python train.py --num_hidden_layers=10 --hidden_size=128 --num_attention_heads=2 --num_key_value_heads=1 --head_dim=64 --intermediate_size=512 --vocab_size=2048 --hidden_act="tanh_gelu" --norm="layernorm" --norm_place="pre" --norm_eps=1e-05 --positions="learned+rope" --rope_theta=500000.0 --rope_fraction=1.0 --qk_norm=false --attn_scale=0.125 --bias="all" --tie_word_embeddings=true --parallel_block=false --init="trunc" --init_std_qkv=0.0477 --init_std_o=0.0592 --init_std_up=0.0683 --init_std_down=0.0683 --optimizer="soap_variant" --learning_rate=0.00505 --lr_mult_o=1.14 --lr_head=0.00869 --max_grad_norm=2.0 --warmup_steps=200 --schedule="wsd" --decay_fraction=1.0 --decay_shape="linear" --final_lr_fraction=0.05 --batch_tokens=32768 --max_seq_len=1024 --doc_mask=false --train_tokens=137000000 --max_steps=4181 --dataset="wikipedia_en"
Each number is 50 + 12 x the weight over its row's rms, rounded and kept within 0 to 99. Layers, rows and columns count from 0. The size before them is the row's rms in percent of the matrix's.

# down: layer 5 MLP down (transposed), 512x128, rms 0.0682, rows 440-464, columns 0-63
# up: layer 5 MLP up, 512x128, rms 0.0683, rows 441-464, columns 0-63
down440 110:46 33 52 25 28 48 42 65 41 65 32 58 64 56 56 28 29 45 51 48 56 55 35 54 62 53 48 70 36 43 52 49 64 49 34 74 62 68 53 51 37 53 31 60 49 57 38 54 38 51 34 58 49 64 40 39 57 67 54 49 46 30 39 29
up441 088:56 47 44 47 64 56 52 52 51 72 66 61 46 54 39 47 49 43 56 47 64 05 64 62 68 55 37 46 73 27 50 54 54 38 32 42 62 41 43 46 59 40 52 47 27 52 69 30 68 62 57 38 56 50 40 75 57 55 51 70 35 63 48 53
down441 089:60 46 56 32 42 56 48 38 36 54 38 61 78 42 44 37 49 65 50 46 45 49 44 48 26 41 66 34 55 49 41 65 23 57 51 64 42 70 60 66 43 60 39 48 59 49 31 51 26 49 77 63 28 58 48 39 53 50 44 40 39 21 53 61
up442 111:58 63 52 51 76 47 35 52 44 52 60 68 45 26 54 55 61 59 50 46 50 50 42 43 56 47 43 50 46 49 64 74 29 40 55 33 37 63 40 52 44 39 37 58 60 46 43 61 57 17 37 55 71 36 45 57 47 45 49 40 54 60 61 57
down442 100:57 37 55 63 40 50 56 46 50 16 50 54 48 60 73 29 78 44 59 53 68 39 55 68 39 47 61 39 44 49 69 38 55 67 49 52 55 54 55 34 52 47 54 32 52 52 63 28 53 81 41 66 41 54 47 47 51 50 77 60 52 43 45 50
up443 111:40 24 45 74 64 33 45 53 35 19 53 58 42 46 60 58 33 57 34 53 59 47 57 35 64 40 49 57 41 25 45 61 43 37 54 30 41 66 57 22 36 46 56 47 41 63 28 74 52 38 47 44 45 43 40 72 62 47 49 50 67 36 45 35
down443 107:35 65 40 54 29 19 48 59 53 51 39 40 41 51 56 47 67 54 74 61 74 41 39 32 50 62 50 48 53 53 50 53 47 29 49 37 40 50 79 43 40 68 73 61 55 30 38 35 49 57 33 64 44 40 41 45 43 50 51 32 51 63 44 45
up444 098:46 54 50 60 41 28 36 62 63 42 36 65 52 41 65 55 28 42 49 46 77 52 81 60 37 56 56 46 48 44 55 70 41 42 49 57 43 69 41 68 61 50 56 40 53 63 59 57 51 45 42 47 31 45 67 42 51 46 44 47 61 50 52 35
down444 094:66 38 40 54 64 60 42 61 65 44 38 33 43 41 48 68 60 67 47 65 34 35 48 61 47 53 46 63 51 44 59 49 35 48 50 44 55 70 60 17 53 52 59 37 50 55 41 50 36 62 48 51 60 40 46 50 33 43 49 53 76 47 55 47
up445 087:62 65 63 42 36 52 52 47 47 33 59 68 59 43 65 55 46 34 61 30 51 60 53 57 59 64 31 46 83 42 47 18 54 41 58 42 67 36 25 37 63 48 55 52 55 54 50 66 49 22 52 71 46 24 51 49 57 70 52 42 47 45 42 56
down445 082:61 57 49 43 54 47 32 59 41 38 44 64 66 60 69 45 61 46 31 61 46 50 41 40 28 63 25 51 39 52 75 41 42 63 73 53 43 49 55 71 41 40 62 59 71 43 51 39 41 32 57 63 40 67 48 47 56 49 41 39 28 32 58 51
up446 101:47 45 39 37 50 73 54 47 42 34 50 50 59 66 57 58 47 48 67 47 51 49 48 60 78 55 58 41 42 45 45 22 50 43 50 66 46 55 44 55 65 57 49 67 64 39 26 44 54 59 10 66 64 41 64 56 56 28 45 59 54 56 31 54
down446 098:45 39 39 67 53 51 50 42 55 58 42 58 45 67 48 58 58 29 47 47 38 33 39 51 35 51 49 30 58 29 49 42 56 64 40 38 34 45 41 40 76 39 32 39 54 43 41 57 46 57 40 26 50 66 52 59 52 57 29 48 50 34 37 68
up447 103:55 49 60 59 33 45 50 46 57 62 52 42 39 57 43 35 57 24 40 44 44 27 48 43 45 68 31 54 19 33 44 50 45 46 45 38 38 56 59 43 48 38 49 46 47 45 72 55 44 44 69 35 55 72 52 41 62 46 44 61 63 43 43 53
down447 104:50 43 50 47 47 37 55 56 52 51 43 41 66 55 59 68 51 38 60 45 60 70 29 68 46 49 57 67 50 46 38 47 51 51 66 51 49 28 49 57 58 35 72 42 68 44 43 58 60 49 49 57 66 48 35 17 54 47 45 57 35 49 60 48
up448 094:71 44 60 63 64 34 57 48 68 52 57 63 65 38 52 51 32 43 44 28 42 59 77 50 48 48 58 52 45 32 39 64 43 38 62 44 39 38 61 31 58 64 47 48 54 18 38 51 58 37 36 37 48 60 43 29 44 53 45 46 58 29 56 53
down448 095:36 45 54 29 29 47 55 44 51 52 33 46 46 57 60 53 65 43 48 73 54 53 45 49 56 51 49 47 47 61 47 51 56 71 60 64 47 66 55 67 44 45 82 22 44 54 64 65 35 49 52 67 48 33 64 53 49 30 57 56 47 48 67 44
up449 099:67 46 86 69 46 58 60 68 34 47 65 55 49 54 65 61 71 58 37 40 64 50 27 39 38 47 44 46 37 37 65 67 58 52 50 46 59 55 47 56 64 41 55 43 46 41 40 31 36 58 47 59 68 52 46 17 49 51 55 55 25 46 21 35
down449 098:40 47 37 42 41 36 63 18 45 62 55 43 40 42 54 38 44 60 39 41 45 57 59 56 56 49 79 48 64 57 55 32 59 52 42 62 55 37 58 40 43 42 44 67 47 65 65 84 49 37 61 41 45 50 42 56 61 50 35 24 55 35 38 60
up450 114:49 60 43 32 61 39 57 53 41 40 61 29 64 63 42 49 31 45 67 49 47 41 53 31 62 45 29 61 57 65 57 58 59 36 54 30 53 50 37 44 57 57 57 65 44 53 51 61 58 50 48 51 59 62 59 40 70 33 69 60 55 68 45 57
down450 109:57 42 54 39 50 35 44 37 41 65 52 26 51 45 69 60 51 34 51 45 51 44 33 45 57 57 30 41 81 50 42 65 61 59 34 45 35 69 43 55 56 56 68 62 45 52 42 34 36 57 52 35 44 35 49 59 42 54 62 36 63 55 51 60
up451 100:53 46 50 59 48 53 49 66 58 69 42 27 68 40 58 55 49 68 57 53 49 26 42 42 78 36 37 65 43 43 57 64 48 74 55 45 63 61 59 52 47 48 58 54 30 70 58 26 42 49 47 55 68 47 59 47 65 42 56 37 43 53 63 49
down451 104:64 41 49 32 63 43 50 65 59 60 57 25 60 56 69 45 47 60 43 40 61 60 63 48 52 35 45 54 50 38 40 45 61 59 63 32 45 46 44 64 45 37 71 33 28 53 68 27 47 28 59 36 39 37 51 51 54 59 80 52 33 65 45 64
up452 101:61 48 48 72 25 42 52 68 54 60 70 54 30 46 54 46 45 52 39 41 51 58 60 50 54 61 56 57 47 54 39 43 61 51 30 33 40 46 52 49 50 55 50 49 33 45 74 47 37 41 36 60 40 61 44 61 48 35 52 38 78 81 61 51
down452 109:49 47 46 55 43 43 34 22 45 53 15 71 39 26 39 40 43 60 52 53 40 66 29 43 53 40 42 57 73 44 44 58 59 47 52 69 56 34 60 48 56 60 52 61 54 50 38 54 46 45 44 51 55 47 38 38 30 58 41 41 27 34 62 55
up453 098:41 54 45 59 54 35 46 66 24 43 59 47 44 48 38 49 48 55 42 50 79 58 50 70 48 52 63 32 41 33 60 41 65 54 45 45 37 27 46 61 33 65 42 53 58 49 67 57 37 71 49 62 44 52 71 53 24 56 49 40 57 62 52 40
down453 096:55 77 22 33 46 67 46 49 50 68 62 66 47 47 45 58 64 47 55 53 58 52 52 55 60 31 35 65 47 66 59 33 51 70 48 58 64 62 38 59 60 57 58 65 53 45 59 42 53 57 46 39 32 63 45 31 62 51 13 44 44 65 56 42
up454 110:64 45 55 72 42 62 36 56 59 74 73 42 62 32 53 40 62 33 36 53 43 46 47 50 57 68 50 38 21 60 45 53 61 59 36 32 47 36 44 46 58 32 47 37 55 31 69 33 65 51 41 59 55 12 27 68 37 40 40 41 27 38 59 31
down454 115:50 33 52 72 47 59 45 35 56 29 42 43 47 44 74 36 49 47 59 56 35 50 67 59 70 56 67 42 46 46 42 51 52 48 40 45 59 62 54 77 51 48 26 56 36 63 50 73 47 50 66 51 52 46 22 50 63 53 42 36 56 47 79 56
up455 101:36 54 34 70 68 55 57 45 31 52 35 54 41 52 40 36 22 59 43 44 28 44 44 49 53 53 56 54 53 54 57 73 68 46 44 30 36 42 22 25 49 69 63 27 58 36 53 50 43 70 44 37 46 52 34 57 53 41 66 44 52 53 69 75
down455 104:55 44 50 26 64 61 46 45 60 25 48 54 78 25 44 40 57 48 62 34 65 52 59 57 63 57 27 52 48 47 54 56 50 33 51 46 41 51 39 45 59 55 53 64 38 61 45 34 49 56 57 44 35 51 75 63 55 36 66 53 63 60 57 68
up456 105:29 68 48 59 48 64 47 45 58 55 44 40 59 66 69 44 52 41 47 51 51 41 44 47 57 38 41 54 26 56 67 46 52 47 58 59 63 51 43 36 72 42 68 66 32 76 48 56 45 49 59 47 58 35 52 37 59 57 46 71 37 46 44 59
down456 094:57 39 53 30 60 59 74 28 54 65 50 49 53 28 47 46 60 57 32 39 49 46 52 46 61 41 56 39 65 64 76 53 49 45 34 46 54 74 59 66 39 24 65 68 50 49 77 43 54 41 46 38 41 40 52 67 54 70 59 47 65 67 53 44
up457 085:58 31 35 52 34 44 33 49 73 52 50 50 55 61 65 50 45 55 68 24 66 37 53 49 44 57 41 76 59 39 44 36 43 39 36 49 44 37 36 51 82 39 47 47 54 49 48 54 37 67 39 56 50 35 55 68 42 52 59 38 36 61 27 44
down457 089:47 45 62 32 26 38 41 43 58 44 69 56 42 59 39 21 50 42 31 42 37 40 39 48 61 66 33 51 63 48 59 55 51 53 62 59 41 58 68 42 39 43 47 10 19 43 51 54 40 51 59 44 36 43 59 14 47 16 43 52 63 48 69 59
up458 091:46 51 35 51 26 45 48 48 38 38 50 70 42 51 27 60 49 51 55 48 52 12 52 54 46 35 35 60 47 51 65 55 48 46 53 43 37 44 30 47 51 34 31 41 34 52 47 26 62 47 38 32 88 54 45 56 49 42 56 61 33 33 60 35
down458 082:48 61 69 29 67 57 55 51 41 38 53 61 51 46 40 57 38 42 45 36 51 74 32 37 69 48 43 62 34 46 44 48 36 48 62 44 48 76 61 48 54 56 78 44 38 55 24 49 46 61 56 58 35 52 50 37 36 28 51 48 46 57 46 38
up459 099:75 56 52 38 60 45 35 38 35 38 46 44 65 54 56 50 57 30 48 59 60 47 55 48 62 64 48 55 76 53 40 30 58 52 58 79 47 49 20 36 64 53 63 35 36 66 24 67 40 59 37 39 48 56 60 57 41 64 34 50 61 45 65 42
down459 097:59 46 31 45 56 46 62 58 66 52 61 50 51 58 47 43 45 64 35 33 26 58 56 58 46 45 50 45 34 39 52 45 41 61 37 43 47 76 50 54 41 43 40 34 69 43 66 28 57 32 45 46 46 52 50 42 61 49 67 67 39 41 44 72
up460 107:52 50 43 65 33 49 57 59 43 60 44 40 46 72 68 60 75 47 39 56 27 39 45 38 48 42 53 57 53 68 41 64 49 46 53 46 46 35 68 36 25 41 56 39 55 51 59 31 46 46 34 30 30 46 66 56 45 44 57 51 40 60 52 66
down460 097:55 61 48 47 69 54 49 52 46 59 37 47 42 39 63 44 18 58 55 20 46 50 29 58 41 55 57 46 48 46 51 30 75 48 65 51 65 62 44 61 73 78 60 48 55 63 33 55 53 59 67 67 72 54 44 54 42 55 34 50 53 43 52 54
up461 101:70 56 82 44 38 51 47 40 29 48 54 36 57 59 39 61 25 56 39 40 47 57 36 60 55 53 44 52 60 65 28 56 45 37 45 33 38 59 55 65 57 81 49 48 71 49 45 43 62 67 57 77 59 57 59 53 57 52 37 54 56 58 73 56
down461 107:43 25 71 42 47 36 37 45 62 68 39 54 37 36 58 71 63 51 57 54 45 53 57 46 50 64 63 49 41 61 69 58 46 56 61 58 48 44 37 32 52 35 45 51 56 47 25 34 29 40 56 45 34 41 62 19 64 52 63 55 47 59 38 60
up462 101:66 21 63 78 64 44 61 52 50 42 46 46 59 48 37 39 58 51 44 46 49 66 53 40 40 50 65 42 54 50 48 48 48 47 78 47 41 44 49 55 38 51 31 65 50 33 65 66 47 38 60 50 61 51 41 46 43 71 59 47 38 42 44 48
down462 111:78 67 51 36 38 55 55 56 67 46 41 51 62 42 54 22 51 76 43 48 38 39 34 52 53 37 48 36 54 54 46 84 56 41 32 54 52 65 58 43 48 50 52 32 46 60 68 39 41 47 41 71 53 41 41 61 54 54 58 67 22 51 45 53
up463 100:61 42 38 37 55 42 49 64 48 49 67 60 30 30 66 65 51 61 42 48 62 45 45 52 71 21 53 58 69 63 57 40 25 39 61 58 27 57 53 48 58 43 42 40 34 51 50 37 41 68 62 32 61 31 40 60 61 35 48 50 46 56 38 48
down463 103:32 74 47 36 33 48 68 51 56 49 45 65 50 40 39 41 61 45 45 41 27 44 29 41 39 67 57 37 49 46 46 41 56 58 17 47 56 50 50 56 52 52 50 55 56 65 70 46 65 59 58 60 63 69 67 47 59 37 37 38 57 39 39 38
up464 103:56 48 48 34 53 69 28 50 59 39 59 50 81 30 80 76 51 53 42 53 27 54 34 47 31 42 31 51 39 48 49 70 42 59 50 49 36 51 43 29 55 36 63 70 51 40 50 35 40 35 70 35 33 72 52 72 46 54 52 55 46 46 32 36
down464 095:35 55 45 65 53 73 81 52 43 70 42 65 40 52 16 55 54 59 47 63 48 59 70 62 47 37 62 51 56 40 44 42 47 65 64 51 40 73 49 69 56 53 50 37 43 74 35 67 65 51 48 48 48 62 44 30 48 39 28 36 37 25 62 42